config.toml
num_hidden_layers = 8
hidden_size = 128
num_attention_heads = 3
num_key_value_heads = 3
head_dim = 32
intermediate_size = 512
vocab_size = 1086
hidden_act = "swiglu"
norm = "rmsnorm"
norm_place = "pre"
norm_eps = 1e-06
positions = "rope"
rope_theta = 10000.0
rope_fraction = 1.0
qk_norm = false
attn_scale = 0.177
bias = "none"
tie_word_embeddings = false
parallel_block = false
init = "normal"
init_std_qkv = 0.0276
init_std_o = 0.0
init_std_up = 0.0276
init_std_down = 0.0
optimizer = "muon_variant"
learning_rate = 0.00446
lr_mult_o = 0.712
beta1 = 0.93
lr_head = 0.0105
max_grad_norm = 0.5
warmup_steps = 200
schedule = "wsd"
decay_fraction = 0.726
decay_shape = "pow"
final_lr_fraction = 0.0
batch_tokens = [8192, 16384, 24576]
max_seq_len = 768
doc_mask = true
train_tokens = 136300000
max_steps = 9133
dataset = "wikipedia_en"
Each number is 128 + 24 x the weight over its row's rms, rounded and kept within 0 to 255. Layers, rows and columns count from 0. The size above them is the row's rms in percent of the matrix's.

# layer 4 MLP down (transposed), 512x128, rms 0.0248, rows 83-100, columns 0-127
size [ 96 102 106 118  98  79  87  89  18 103 108  95 116 106 100 108  93 101]
[[133 121 153  85 117  97 116 136  89 129 111  94 109 115 139 162 107 123 107 101 100 132 132 131 164 132 170 181 121 132 119 159 132 136 157 113 129 112 125 125 141 161 125  92 121 112 102  91 156  98 148 104 112 137 153 156 129 162 139 115 130 106 158 178  67 109 111 112 134 131 165 135 151 126 150 124 103 129 176 131 116 163 140 125 135  99 138 166 164 120 155 115  90 145 151 146  96  94 142 146 119 158  82 127  99 168 116 133 118 120  86 113  81 135 125 141  83 168 138 149 148 132 150 112 121 137 157  94]
 [105 123 112 134 143  98 127 114 163 162 132 104  85 173 139 140 155 122 163 116 140 104 128  88 167 133 104 104 131 133 132 144 167 122 104 117 129  75 136  89 155  60 108 121 125 120 128 131 134  87 130 121 100 149 135  74 139 159 118 141  89 147 129 141 134  92 133 118  84 145 122 104 168 122 142  97 134 136 117 167 125 118 118 145 108 146 113 124 106 140 100 148 138 132 141 122 115  92 153 136 139 108 126 173 148  81 139 139 171 117 147  76 137 117 138 112  92 149  99 107 101 159 107 115 163 165 168 119]
 [ 97 156 158 131 138 139 128 135 145 110 135 133  98  98 167 115  76 121 120 117  69 147 107 178 122 155 138 164 142 136 119 106 109 112 153 127 160 183  86 138 138 106 117 138 137 173 135 106 135 116  99 109  77 157 111 138 131 137 105 141 150 100 138 114 136  97  86 168 162 106 127 132 156 157 131 148 144  98 118 112 143 145 158 142 126 107 128 157 140 101 125 154 143 157 126 139  95 102 159 109 132 152 132 119 124 107 127 159 146 166 107  89 149 179 169 113 149 145 108 103 155 162 114 154 103 114 125  88]
 [101 103 169 136 171 122 109 130  87 131 128 107  92 116 197 114 124 120 135  81 157 149 119 131 151 130 115 131 127 102 141 139 138 144 155 148 147 140 123 108 171 121 115 132 146 135 179  83 128 187 116 142 130 165 168 139 134 140  95 143 141 160 113 124 109 151 134 132 127 139 133 145 148 116 113 124 167 182 171 121  82 134  92  96 114 133 163 131 147  97 151 140 104  90 119 126 122 140 122 188 119  89 127 137  98 135 149 105 114 117  82 121 103 129 123 124 135 123 145 161 130 163 148 100 108 156 126  98]
 [146 102 123  99 154 110 120 120 123 125 123  90 171 120 135 132 146 154 104 117 124 148 112 141 147 122 154 125 112 107 145  98  94 138 166 127 116 134 122 152 117  90  83 132 124 121 101 149 129 123 110 101 147 161 136 135 158 118 188 113 145 110 139  90 128  98 174 142 167 162  85 102 126 113  96  67 107 105 153 130 109 100  95 119 147 126 152 113 136 132 100 107 127 139 156 159 153 144 135 118 145 135 107 138 167 142 136 136 115 111 143 167 161 127 109 125 139 126 147 169 111 157 164  95 189  88  91  78]
 [184 105 118  83 136 106 153 124 110 118 113 126 151 139 135 125 111 161 101 141 132 119 148 140 121 153 147 109 132 145 120 140  86  92 122 154 133 104 144 104 141 119 123 132 102 149 115 153 103  90 117 124 174 133 117 137 153 116 144 145 148 122 139  97 129 148 146 132 114 113 104 125  90  82 115 162 124 108  93 104 133 129 112 141 122 145 167 159 110  82 156 133  82 175 104 132 119  99 169  94 101 104  95  64 173 150 118 152 147  88 115 122 141  80 122 135 121  99 172 111  95  93 120 151 157 123 145 130]
 [149 125 101  96 108  62 133 102 112  81 115 103 131  85 203 117 138 103 112 101 123 102 126  98 117 129 175 120 110 149 119 136 129 142 146  90 153 141 181  75 150 125 149 126 101 122 128 141 155  94 139 126 139 143 121 130 143 105 116 168 123 138 121 125 147 140 149 121 125 135 156 117 105 146 154 149 102 151 105 114 113 153 139 116 135  94  95 122 117 154 135 117 115 101  84 143 135 134 135 116 152 130 103 138 122 148  85 141 105  88 183  98 129 152 165 127 146 115 161  65 151 145  96 129 121 144 122 129]
 [129 115 126 115 140  97 124 153 111 146 150 153 134 126 107  99 107 137 141  86 129 118 141 162 125 166 123 112 138 112 135 202  85 126 104  97 121 158 116 130 195 140 127 132 119 124 120  96 144 118 130 108 171 136 146  81 154 131 112 123 156 118 135 124 100  87 157 141 129 118 102  99 134 175 128 138 141  79  91 176  72 149 104 113 160 163 140 132 133 106 151  98 118 106 129 163 145  98 163  90 102 123  84 132 126 115 149 107  98 117  95 152  98 138 147 129 151 114  90 134 145 128 105 132 123 151 126 115]
 [132 136 136 172 105 106  91 136  92 132 121 158 138 149  97 140 123  88  96  93 100 123 125 116 117 137 149  96 141 166 102  96 176 117 131 161 166 139  82 118  91 135 111 124 108 134  95 168 134 122 125 143 170 117 164 114 138 106 113 129 118 121 107 110  87 141 107 126  85 165 124 132 154 144 112  67 133 139 108 137 110  95  91 159 127  84 110 129 117 104 130 134 162 134 133  90 167 126 167 135 154 128 152 117 111 152 122 138 105 148 157 130 164 135 119 125 162 178 136 150  90 102 160 145 115 149 147 119]
 [179 112 151 126 120 172 129 111 102 133 124  90 160 119 122 130 131  86 137 181 143 154  95 146 138 170 133  91 135 141 124 151 110  82 150 144 146 156 134 109 130 145 133 115 120 107 120 131 123 125 110 129 142 128  83 122  78 145 113 126 117 128 136  98 140 141 191 122 111 146 105 124 152  60  86  99 136 112 142 103 117 125  98 153 113 132 155  95 128 175 129 107 135 149 122 106 152 124 101 118 153 141 107 142 159 133  99 106  87 122 129  99 125 146 163 123 177 132 133 151  94 113 137 109 199 131 154 125]
 [161 137 120 107 149 125 153 133 154 141 110  96  96 101 133 156 104 160 114 133 132 124 128  82 129 156 167 163 110 114 122 118 150 130 159 122 112 149 131 148 135 126 142 114 169  99 141  88 125 135 161 113 144  88 128 125 131 171 127 125 155 153 147 160 114 108 122 143 145 130 159 150 100 128 145 141 157 139 130 181 125 122 108  68 123 130 132 212 139 146 171 112 122 157  97 140 159 129 121  96 138 164 121 157  72 134 105 126 148 135  83 117 109 127 160 125 133 155  82 108 106 105 126 120 101 167 105 109]
 [131 118  95 149 152  87 138 120 142 146  98 118 115 136  75 171 125 107 139 166 107 101 150 122 142 118 113 167 166 107 117 119 100 144 110 119 154 110 161 156 162 192 137 172 139  94  98 115 116  95 125 126 149 161 139 152 143 165 134 157 139 119 119 133 144 113 124 145 106 132 103 122 107 146 127 126 111 117  99  78 121 151 163 129 175 128 129 112 158 114 137 121 121 162 141 127 144 184 138 145 130  75 133 114 114  81 114 122 165 182 109 107 120 151 144 137 128 110 117 169 177 153 136 149 138 140 110 126]
 [186  98 108 168 152 153 129 122  84 120 131 107 127 120 104 144 138 142 116 120 150 171 158 134 122 124 111 153 135 109 146 114 114 159  94 123 149  98 135 125 176 181 153 118 150 151 123 102  80 133 125 146 137 121 171 145 126 132 152 111 109  71 130 154 121 135 121 117 124 135 128 174 136 143 134 166  99 157 130 134 191 144 116 128 148 147 160 108 101 116 125 156 125 127 134 126 115 135 126 138 202 148 137 156 106 114 129 178 153 122 159 137  85 146 107 101 107 138 144 149 124  73 105 133  97 145 144 132]
 [122 115 153  91 128 128 153 170 143 147 105 126 162 113 155 100  98 123 149 155 135 166 100  53 124 108 148 111 161 107 153 130  97 131 139 119 113 125 101 136 149 137  82 133 129 124  86 136  90  89 132 125 118 161 135 122 148 168 135 153 142 109  72 105 160  71 128  97 108 145 127 119 134 137  77 135 136 145  84 143 138 132 149 124 103 143 101 129 170 121 131 136 142 108 112 140 107 144  99 122 155 100 140 109 138 151 132 144  87 111 148 172 137 153 170 114 113 110 171 127 140 157 164 119 101 102 133 143]
 [ 98 122 102  82  92 164 140 119 141 103 150 108 107 109 111 127  77  86 109 124 129 157 149 125 141 151 160 129  94  86 142 123 153 120 148 154 140 134  86 141 127 156  76 125 120 127  93 119 160 168 155 137  95  91 146 102 137  99 130  94 163  80 134 154 140 150 117 109 111 149 111 133 114 160 137 144 114 132 134 145 109 140 138 115 120  94 149  92 127 151 153 133 121 106 155 142  93  77 105  97 125 155 156 127 113 160 110 100 122 162 108 133 113 116 170  77 124  96  92 134 122 128 139 136  89 153 134 148]
 [163 127 157 158 102  97 144  96 131 116 117 119 139 105 115 144 143  93 121 110 135  79 140 169 129 148 106 117 144  92 109 160 148 161 176 137 125 107  97 145 115 150 139 126 196 140 111 152 143 132  94 104 174 145 114 110 134 174  90 108 140 115 123 115 120 151 113 145 109 117 171 119 127  92 160 138 112 132 169 106 120 126 127 176 149 144 144 152 138 136 156 170 138 103  94 114 159 113 125 114 110 127 140 132  80  82 113 154 150  99 104 122 137  88 137  92  99 134 107 114  92 101 118 129 121 109 150  97]
 [122  67 120 144 189 129 117 167  93 139  71 125 141 120 119 127  93 133 132 156  99 142 121 130 100 162 155 114 154 118 112 137 108 137 181 160 155 152 113 148 148  96 166 136 135 110  88 117 140 130 128 158 144 116 179 127 151 108 125  70 134 160 138 132 114  94 115 137 165 152 162 123 178 147 116 139 116 129 147  99 143 136 116 127 178 124 121 130 156 155 145 133 179 150 148 151 109 146 115  84 164 158 110 153 143 118 126 117 106 107  94 109 112 148 132 144 123 107 115 156 122  95 122 110 116 115 139 122]
 [131 143 122  93 109 141 137 134 133  97 106 152  86 118 140 140 106 109 161  82 170 141 110 108 123  69 149 124 135 135  93  93 140 112 158 103 118 161 174 104  88 125 130 115 159 118 117 115 116 122 122  96  99 121 137 122 170 113 155 136 116  90 130 142 162  92 142 112 137 149 115 101  94 136 170  87 110 127  99  98 123  70 139 143 107 130 100 125 144 149 156 177 144  88 113 148 105 128 131 111  95  79 122 142  96 131 110 153 153 152 116 111 159 111 115 140 162 111 108 142 102 107  92 151 112 117 144 101]]
# layer 4 MLP gate, 512x128, rms 0.106, rows 84-101, columns 0-127
size [107 110 110 105  62  90  85  16  95 108 100 123 111 112 108  83  97  75]
[[126 110 115 136 154 188 139 112 150 116 148 100 126 124 125 156 139 135 103 168 121  97 129 141 105 145 101  89 125 132 146 139 140  84 150 141 125 135 116 144 112 131 156 120 109 162 140 109  85 127  93 123 128 130 138 125 159 123  91 142 147 127 107  81 102  95 113  99 138 153 110  99  95 106 111 118 138 103 141 141 119 133 127  91 163 112 106  64 111 163 128 106 162 104 122 144 172 144 103 102  95 117  84  92 139 131 117 119 100  85 127 111 155 144 125 139 153 113  93 113 182 117  73  91  93 149 154 119]
 [146 109 101 118 108 161 137 124  92 160 119 160 129 117 136 118 119 110 134 173 108  84 130 138 130  99 134 137 103 146 153 134  98 131 167 126 127 100 108 142 140  94 127 170 145 162 152 117 121 114 169 153 175 124 123 133 121 159 179 155 145 114 133 121 136 105 110 127 137 123 126 124 174 101 173 150 107 123 149 160 118 106 125 107 132  97 118 141 138 135  73 131  91 139 115 110  95  65 207 115 144 156 174 153 135 143 104 158 148  91 137 151 118 117 132  63 135 145 126 128 151 124 136 122 119 123 134 125]
 [136 107 122 153 147 146 119 162  89 107 121 113  74 129 119 142 141 141 148 120 145 131 156 136 138 163 155 148 148  94 166  91 126 154 166 124 149  81  80 141 108 111 126 142 118 139 144 135 140  85 146 111  97 164 138 125 132 137  94 142 112 149  97 139  98 146 125 114 145 146  56 114 155 128  96 150 123 169  90  90 127 120 157 138 115 162 102 120 179 126 131 109 154 113 100 166 127  83 109 129 180 187 103 149 133 140 136 116 112 117 137 131 130 148  97  87 129 139 139 136 131 113 153 137 112 152 145 123]
 [ 93  79  86 135 152 166 164 114 150 122  89 129 128 148 156 101 114  89 107 112 108 184 128 143 172 114 156  98 145 107 124 141 104  93 166 126 142 116 185 108 136 142  86  93 119  98 115 129 145 103 110 130 104 105 124 129 150  82 126 105 126 112 125 143 166 159 141 124 117 145 119 101 126 117 130 135 113 151 106 138 131 118 132 153 147 101 125 159 155 138  92 103 125  95 108 109 164 125 120 111 155 152 111 110 166 116 155 133 174  73 162 113 119 169 148 158 138  87 126 128 120 140 163 152 137 128 142 138]
 [114 154  76 143 112 170 166 136  98  99 159 154 146 101 143 111 152 129 148 146 110 135 149 133 132  96  75 149 145 127 133 118  99 139  97 132 122 108  97 143 128 173 112 145 119 137 146 162 123 137  74 118 154 149 110 144 136 135 105 140 113 115 124  98 128 130 127  88 114 169 109 136  98  96 119 173 142 124 111 155 140 112  90 132 130 133 167 138 109  66 148 111  89 154 130 144 141 120 133 158  91 107 142 100 117 143 117 128 148 152 154 149 165 118 144 136  70 138 153 112 103  98  62 103 155 128 122 115]
 [126 140 144 114 118 156 120 132  88 101 149 150  81  90 143 133 156  96 126 130 112 105 131 110 135 125 110 139 147 138 123  70 129 133 118 122 127 122 136 113 125 130 142 169 147 104 128  82 174 143  89  68 136  86 114 109 140 131 178 103 142 147 130 142  91 128 171 169 102 155 131  85 174 147 154 132 121  90 168 166 146 139 106 120 109 110 110  83 107 162 104 101 153 158 111 158 130 158 124 127 145 134 157 165 133 173 117 160  83 128 127 143 148 115 141 138 136 136 147 131  99 127 135 126 153 144 126 103]
 [109 140 124 120 100  99 157 112 154 131 148 131  97  97 108 149 101 124 130 137 132 137 123  91  84 146 148 100 147 114 133  96 135 118 116 130 151  85 118 109  45 128 148 138 156 139 155 110 152 181 137 110 113 103 112 163 132 128 123 127 170  76 102 124 123 150  75 147 134 142 142 158 138  97 110 153 128 150 158 112 105  87 115 111 139 112 124 118 130 125 132 119 111 118 139  95 120 126  74  70 171 162 149 137 138 157 112 130  76 131 145 103 108 137 118 147 110 138 119 113 110  97 167 118 114 167 129 103]
 [140  90 156 152 131 117 107  83 109 104 130 196 153 170  91 115  99 167 106  51 105 150 136 121  94  97 154 161 165  98 128 120 117 112 126 147 133  90 124 119 119 141 159 153 192 131 122 169 101 110 146 137 123 130 139 149 127 138 154 135 133 104 147 142 116  99 111 105 118  92 133 165 134 150 104 146 128 127 125 109 115 151 117 121 148 130 154 106  99  84  92 142 116 134 136 137 120 120 154 139 158 121 175 135  96 132 117 105  94 115 144 134 126 118 131 118 134 155 174 161 160 152 160 146 111 128 136 119]
 [120 116 125  67 148 114 168 109 110 115 136 116 144 143 144 188  91 136 148 186 115 130 121 163 187 135  84 148 154 135 145 125 103 145 124 112 118 102  85 108 147 131 129 133 123 130 149 112 168 112 165 125 138 128 112 157 126  97 160 125 128 162 106 138 138 109 115 147 102 118 112 163 112 180 125 100 129  91 147 143  73 127 136 124 130 116 111 115 158 137 169  82 127 114  80  75 140  85  99 134 117 138 146 138 109 120 110  89  98 143 129 114 110 156 109 131 114 142 110 114 100 107 115 160 142 121 121 141]
 [123  99  95 141  99 126 150 150 149 136  89 101 150 156 138 125 145 136 157 126 106 115 135 151 141 136  74 136 148 170  81 128 125 165  95 124  94 140 137 146 143  84 114 128 153 112 131 147 121  86 138 126 131 147 101  75 115 184 101  99 135 104 137 116 138 125 161 155 117 113 107 142 133  88 141 165 144 134 107 121 154  86 157  84 122 134 102 119  83 147 117 166 125 130 155 136 113 121 161 139  90 118  81 122 134 114 152 146 109 111 142 167 137  99 173 157 177  99 138 170 120 140 146 123 129 124 112 140]
 [162 122 138 117 133 172 109 159 142 120 140 153 135 136 113 100 135 134 103 104  74 142  88 118 107 120 122 117 138 164 114 134 128 141 147 106 101 156 167 100 102 101 148 145  94 105 135 152 158 178 121 141  68 169 111 128 117 118 104 150 124 170 109 155 133 141 152 139 187 130 124 117 167 140 138 106 132 123 144 176 149 106 120 143 113 148  87 137 121 150 124 116 132 120 125 130 101 156 141 126 130 154 118 171 172 183 155 135 155 128  95 138 124 157 123 146  71 136 135 100 134  89  87 151 152 150 118 133]
 [142 154 132 145 162 161  73  78 141 149 122 143 194 148 128  97 163 100 127 115 134 126 119 111 145 106 142 119 126 118  98 138  99 103 153 135  99 143  81  65 144 120 111 165 121 112 109 146 160 148 102 157 128 162 101 103 116 130 139 104 107 123 108 115 124 126 140 132 122  79 116  99 127  99 159 104 142 162 152 157 131 109 106 122 168 119 143 135 142 126 143 128 131  92 176 130 120 182 150 100 141 162 130  95 120 142 136 109 131 147 107 120 141 140 150  94 166 130 115  65 149 140 118 107 123 102 130 152]
 [170 137 136 155 112 142 135 144 102 117 138 165 111 139  94 118 134 130 133 152 127 125 111 150  90 155 124 182 117 160 157 185  77  98 131  82 128 148 152 126 116 142 145 104 105 154 177 148 156 151 120 132 130 124 153 145 132 166 120 142 160 166 125 164 132 176 161 127 170  94 151 121 114 100 121 151 100 139 152 107 108  99 116 124 138 135 101 148 160 133 105 119 175  90  96 137 184 113 111 146 141 135 132 126 100 134 105 134 147  82 158 129 137 119 121 125 106 101 151 103 137 108 139 112 136 158  83 122]
 [106 176 154 147 135 155 131 120  85  91 121 153 129 161 161  63 109 143 135 137 162  97 112  77 127 101 140 124 128 122 163 164 120 134 101 104  90 147 142  81 107 134 143 172 146 114 172 107 121 100 132 122 140  84 120 106 138 139 118 139 159 133 186 122 120  89 122 133 124 142 100 131 120 161 136 137 177 168 132 122 138  98 132 127 162 120 128 125 142 129 172 153 132 150  86 119 123 171 147 144 163 156 116 162 125 135 141 141 142 126 131  99 104 108 102 103 151 110 137 154 144 131  92 123 109 103 139  94]
 [106 138 118 139 149 112 139 142 174  95  95 116 166 102 125 147 105 118 116 111 164  93 125 137 136 129 131 115 136 108  83 174 157 153 109  88 165 127 155 137 118 127 142 144  98 120 141 124 156 108 129 142 123  95  90 116 131 160 108 110 125 148 134 118 117 117 196 147 110 158  85 102 153 124  73 128 148 116 169  83 133 111 165 100 165 165 147 130 121  93 130 175 123 161 153 110 120 157 118 127 157 156  93 106 114 133 120 111 119  79 115 121 113 105 122 104 104 142 108  96  86 137 143 137 136 121 115  92]
 [117 172 130 106 115 149 111  85 150 123 148 120 115 172 162 127 131 126 132 152  99 117 153 140 109 115 106 152  99 115 163 141 137 123 181  89 127 125 118  84  97 112 137 129  91 128 102 156  82 115 106 135 114 153  97 140 177 141 104 116 116 177  97 144 100 152 139 120 115 139 103 107  87 135  94 120  95 106 144 163 114 117 126 140 124 138 175 166 156 142 126 134 151 139 137  94 154 139 168 153 127 129 154 107 181 129 161 139 130 149  96 111 167 168 145 151  81 116 100 103 112 156 133 128 117 121 133 104]
 [141 129 141  67 127 153 118  93  99  97 153 118 124 127 101 124 118 157 127 107 122 122 116 115 111 153 115 136 123 100 144 148 123 166 154 110 152 142 197 110 131  88 148 126 155 114 149 127  84 117 144 104 121 139 174 129 140 117 162 134 154 123 118 152 144 156 128 131 135 116  87  82 114 110 159  88 109 115  94 144  78 117  77 136 139 149  99 140 143 116 154 168 134 152 156 104 129 123 138  98 108 113 127 131 150 111 121 113 151 141 132 139 124 172 148 160 120 111 100  73  83  94 160 134 139  91 135  85]
 [111 127 114 109 133 131 147 162 119 120 151 134 103 106 160 104 131 165 151 103 132 112 155 169 135 166 145 153 163 140 125 133 110 123  96 128 143 124  86 152  90 207 166 142  70 123  92 117 115 132 129  81 114  99 141 115 123 129 162 155 138 122 116 144 123 148 109 138 135 109 179  87 171 122 113 124 117 101 131 122 112 166 137 171 144 142 140  93 144 121  81 131 125 148 100 137 157 145  86 121 171 107 157 146 104 116 107 142 161 102  93 125 129 158 160 119 142 112 128 143 151 132 110 131  99 166 128 121]]
# layer 4 MLP up, 512x128, rms 0.0993, rows 84-101, columns 0-127
size [109 104 108 102  72  76  89  16  81 107  95 116 105  99 107  77 100  82]
[[119 117 125 127  73  99 116 142  93 143 114 127 127 125 128 127 105 163 124 148 124 101 109 137  99 110 109 112 102  73 130 135 147 135 122 141 145 127 143 114 160 157 145  93 161 133 101 143 159 108 152 154 102 156 140 120 107 124 145 146 131 138 117 118 155 144 156 130 116 101  99 131 137 156 136 148 107 141 120  90 142 166 114 128 210  76 133 136 159 133 178  64 138 168 141 186 131  91 156 105 132 150 133 123 129 108  99 165 153 127 104 123 107 130 118 120 150 154  74 148  96  97 135 134 127 112 116 114]
 [134 146 192 102 106 103 138 106  95 144 115 145  96 123 132 161 114 136  86 103 184 161 117 112 159 110 132 158 137 152 131 108 162 123 133 167 121 141 112 173 120  85 101 146 146 139 160 137 118 153 116 127 117 132 119  87 129 150 105 116 139 138 112 155 134 116 131 108  99 154 101 132 124 115 111 125 107  86  82 127 131 156 118 101 137 165 129 178 144 171 117 130 129 101 146 100  89 120 110 142 112  86 121 176 170 117 107 109 169 151 160 130 124 123 109 118 103 177 141 109 155 132  96 170 143 143 132 125]
 [153  98 138 152 147 129 106 148 135 182  87 119  96 133 102 125  89 122 136 105 152 108 112 108 138 115 108 134 115 119 143 132  83 153  93 163 140 110  98 112  93  81 113 132 100 139  96 114 106  97 103  75  96 155 163 126 123 159 143 139 142 181 106 103 140 141 134 147  89  92 154 143 138 108 125  84 148 141 169 115 124 144 109 129 135 155 100 102 136  70 154 140 189 106 126 139 152 157 143 123 163 152 121 134 120 135 106 164 129 137  90 120 137 154 119 156 122 131 121 118 134 118 141 171 125 153 112 144]
 [125 118 135 100 153 130 124 174 122 157 123 119 173 109 147 127  91 168  95 107 124 150 149 166 111  91 172 172 108 139 162 127 124 122 156 115 136 166 137 189 126 128 147 133 119 119 110 120 136 103 178 169  75 166  90 124 140 104 130 154 142 169 159 163 114 120 159 133 123 136 138 173 113 122 165 139 128 112 132  91 115 105 147 104 140 152  88 144 107  88 148 159 168 125 135 164 106 130 122 105 122 126 138 143 122 166 160 132 100 111 132 142 135 174 140 119 143 108  82 115 119 129 131 123 116 116 144 148]
 [132 169 187 143 156  80  98 131 144 141 122 148 138 169 124 130 125 113 133  83 149 154 111  92 115 155 145 124 100  97 133 136 155 153 137 111 138 145 143 138  85 107 112 155 143 137 128  58 131 122 179 115  97 139 146 127  76 141 133 141 125 108 128 165 131 130  95 117 159  87 133 125 174 142 131  81 143 147 140 119 112 139 147 134 138 104 150 117 177 181  80 134 108 112 119 143 134 126 156 153 166 118 109 143 141 108 147 142 116 107 103  99 115 129 128 135 136 119 110 111 167 135 112 141 108  77 153 154]
 [124 109 127 119 125 133  83 154 136 112 122 138 136 159 100 132  93 169 136 169 148 120 115 155 105 138 127 117 143 134 135 168  84 109 120 121 129 167 130 123 128 108 125 110 143 142 117  88 108 119 168 171 131 143 153 120  88  73 143 135 125 124 137 140 145 151 119 126 118 141 192 181 155 135  70 119 156 159 130  92 137 138 140  86 102  92 106 116 170 163 134 168 140 126 154 139 105 161  91  93 175 112  96 119 120 146 117 136 133 104 133 130 139 130 138 132 135 153 136 127 170 130 153 105 142 156 166 170]
 [103 123 112 127 137 119 128 107 107 120 139 120 122 158 107 123 103 170 136 108 103 140 141 127 124 114 126 105 133 127 124 151  67 123 137 126  88 178  93 123 138 136 123 104 146 146 102 105 132 121  94 144 161 139 158  95  74  99 153 133  99 142 121 169 150 156 129 125  91 168 123 102  93  77 123 143 191 114 127 163 152 154 119 102 127 123 126 146 178 174 126 139 154 152 149  96 111 138 136 140 119  89 128 133 119 106 160 159 127 117 174 116 117 119 101 122  92 150  98 138 118 151 103 162 129  99 185 127]
 [109 110 166 161 127 121 139 110 118 162 136 164 142 135 108 123 110  90 103  75  66 130  85 126 109 129 146 128 169 155 123 154  99 106 112 132 113 114 135 119 140 109 100 128 138 167 125 138 108 125 137 116 139 126 123 154 110 107 155 128  62  97 109 111  99 100 129 116  76  98 153 146 125 130 134  93  90 111 129 134 133 109  89 163 151  98 138 125 127  56 104 156 111 126 141 142 129 130 167 143 146 163 145 128 140 145 161 116  99 134 116 149 161 173 145 153 113 155 170 126 115 128 153 138 139 162 108 147]
 [153 118 122 128 147 125 142 137 144 125 124 141  95  95 150  98 123  92 116 119 111 135 150 120  94 135 150 160 145 107 141 142 129 115 166 139 124 151 150 154  69 150 141 168 113 122 110 117  77 125  93 121 128 122 130 136 173 186 125 154 159 107 174 105  98 126 170 138 160  88 134 124 133  78  98 130 120 142 133 107 176 140 130 115 140 151 141 113  95 134 156 184 166 105 178 141 143 113 157  94 122 121  85 132 151 142 104 145 130 126 121 117 118 125 151 153 157 108 129 151 141 138 123  93 175 128 159  91]
 [112 125 120 143 181 182 131 112 133 114 135 147 119 107 116 134 112 113 132 146 102  96 115 146 191 133 136 164 114 130 163 154 136 128  76 100 164  94 106 145 141 150 128 124 112 192 115 137 138  96 110 130 135 153 134 128 128 127 121 113 113 119 121 137 159  79 122 147 128 135 152 151 137 145 109 105 113 125 162 123 122  95  83 154 150 122 121 102 126 136 108 108  79 130 139 126  97 107 193 167 113 107 111  91 122 123 142 141 170 148 133 134 131 154 104 139  75 180  95 131 107 122 129 117 162 120 166 101]
 [118 112 150 146  85 135 121 137 132 158 113 105 146 131 129 109 152  82 114 144 169 129 142 103 102  93 118  77 149 134 146 157 128 134 110 110 100 149 164 119 131  80 141 125  74 128 117 133 157 179 123 111 145 117 122 104 139 144 152 111 118 115 181  94 156 155 118  97  97 118 135  48 131 133 118 135 131 138 139 132 131 167 108 141 130  81 124  99 129 123 159  90 115 112 103 130 125 145 155 162 135 153 130 132 122 179  81  93 100 119 124 141 162 111 123 139 173 138 108 130 118 108 109 110 172 139 109 148]
 [130  72 123  97 117 129 155 110 109 121 142 126 169 129 147 129 107 104  91 145 117 122 122 183  89 125 124 107 144 151 126 165 159 155 141 151 126 106  95 127 108 141 165 123 109 147 144 103 110 108 133 105  87 148 117 102 119 145 134 128 125 118 130 156 120 136 140 164 146 170 174 115 109 118  99 161 128  67  92 135 145 119 119 143 109 163 142 116 145 160 110 111 166 155 106 139 114 124 151 145 134  97 163 133 106 131  75 120 119 141 149 139 119  73  95 121 104 162 172 138 167 104 112 154 125 121 186 117]
 [ 98 104 127 120 115 155 119 125 128 122 135 100 149 117 118 128 127 121 153 112 132 148 179 178  76 161 159 139 147 122 107 147 130 110  78 155 107 151 165 139 160 131 143 152 110 125 161 102 186 136 152 103 103 148 124 147 128  90  94 128 118 136 146 114 140 155 145 122 137 127 136 114 116 138 131 100 131 125 166 142 132 136  97 110 179 139 133 136 120 164 148 112 166  88 158 143 143 117 153 156 136 172 150  90 121  66  86 131 153 158 159 150 179 100 134 147 127 173 121 137 126 145 141 122  79 138 121 110]
 [177 146 153 125 103 116 139 105 149 136 163  95 125 111 104 154 161 148 159 144 111 124 109 164 127  84  93 125 104 173 111 110 125 134 109 156 126 149 127 117 138 118 148  65 135 141 179 126 173 129 114 156 150  96 119 145 149 153 145  83 142 154 170 170 126 124 123 114 105 129  77 135 133 134 129 151 103  95 110  88 141  86  98  91 160 162 135 121 121 107 116 156 147 141 124 156 113 122 134 156  81 132 126 102 105 167 144 142 139 127 149 123 118  99  82 118 120 168 153 124 111 118 129 171 121 132 133 112]
 [179 111 134 143  86 119 162 111 107 109 114 101 111 120 128 159 132 134 138  98 119 126 103 145 144 153 108 112 135 124 136  95 123 118 179 119  80 105  81 127 116 128 145 109 156 139 137 140 127 143 145  82 132 154 132 110 142 127 108 121 143 119 123  92 111 109  90 115 162 107 168 150 115 106  97 176 108 135 146 134 140 155 121 147 123 122 114 161  90 185 174 125 133  70  84 100 153 125 134 105 130 127 156 138 137 120 150 137 125 181 132 114 111 133 135 108 120 129 107 103 142 126 165 141  86 112 204 141]
 [145 103 153 114 148 129 119 127  73 111 110 128 108 105 129 123  98 110 140 149 157 166 117 149  98 159 142 120 118 123 119 136  93 111 114 147  95 134 156 184 161  95 192 135 162 132 117 133 116 118  79 114 164  75 162 129 120 107 180 103 151 142 133 117 130 110 109 134 151 154 147 151 186 113  97 149 111 111 111 126 164 147  87 129 132  84  78 111 135 155 118 146 100 112 113 147 154 132 132  94 137 130 135 125  89 149 143 111 134 116 121 102 100 149 139 143 152 136 142 150 173 104 125 126 139 116 158 156]
 [ 96  94  94 112 105 176 129 112 142  99  92 146 127 140 136 101 105  93 124 106 142 132  83 109 143 143 141 146 170 104 105 116 124 146 151  94 112 158 156 124 132 129  98 142 175  68 140 143 110 139 129 138 147 128 131 144 132 159 116 150 120 134 131 145  97 101 142 110 100 136 109  96  88 130 148 146 149 132 151 120 118  65 141 151 116 123 149 142 142 125 127 140 181  95  72  95 144 141 160 125 141 130 112 117 105 112  69 184 148 121 171 105  99 143 149 126 154 116 134 129 139 144 118 149 104 151 120  86]
 [100 145  87 125 129  68 149 143 119 128 134 100 101 128 107 148 150 168 100 134  91 113 102 151 124  99 133 159 141 167 110 120 118  92 188 143 127 111  76 125  90 120 134 118 149 108 124 124 101 102 117 131 152 104 150 165  87 140 131  87  98 107 145 151 158 143 115 154 103 133 173 146  53 126 143 120 129 126 126 103 138 142 106 177 137 147  99  84 108 142 149 112 108 118 137 143 118 120 112 155 132 106 115 113 117 109 105 170 125  83 152 128 147 118 132  89 137 104 106 150 120 149 131 110 146 121  95 126]]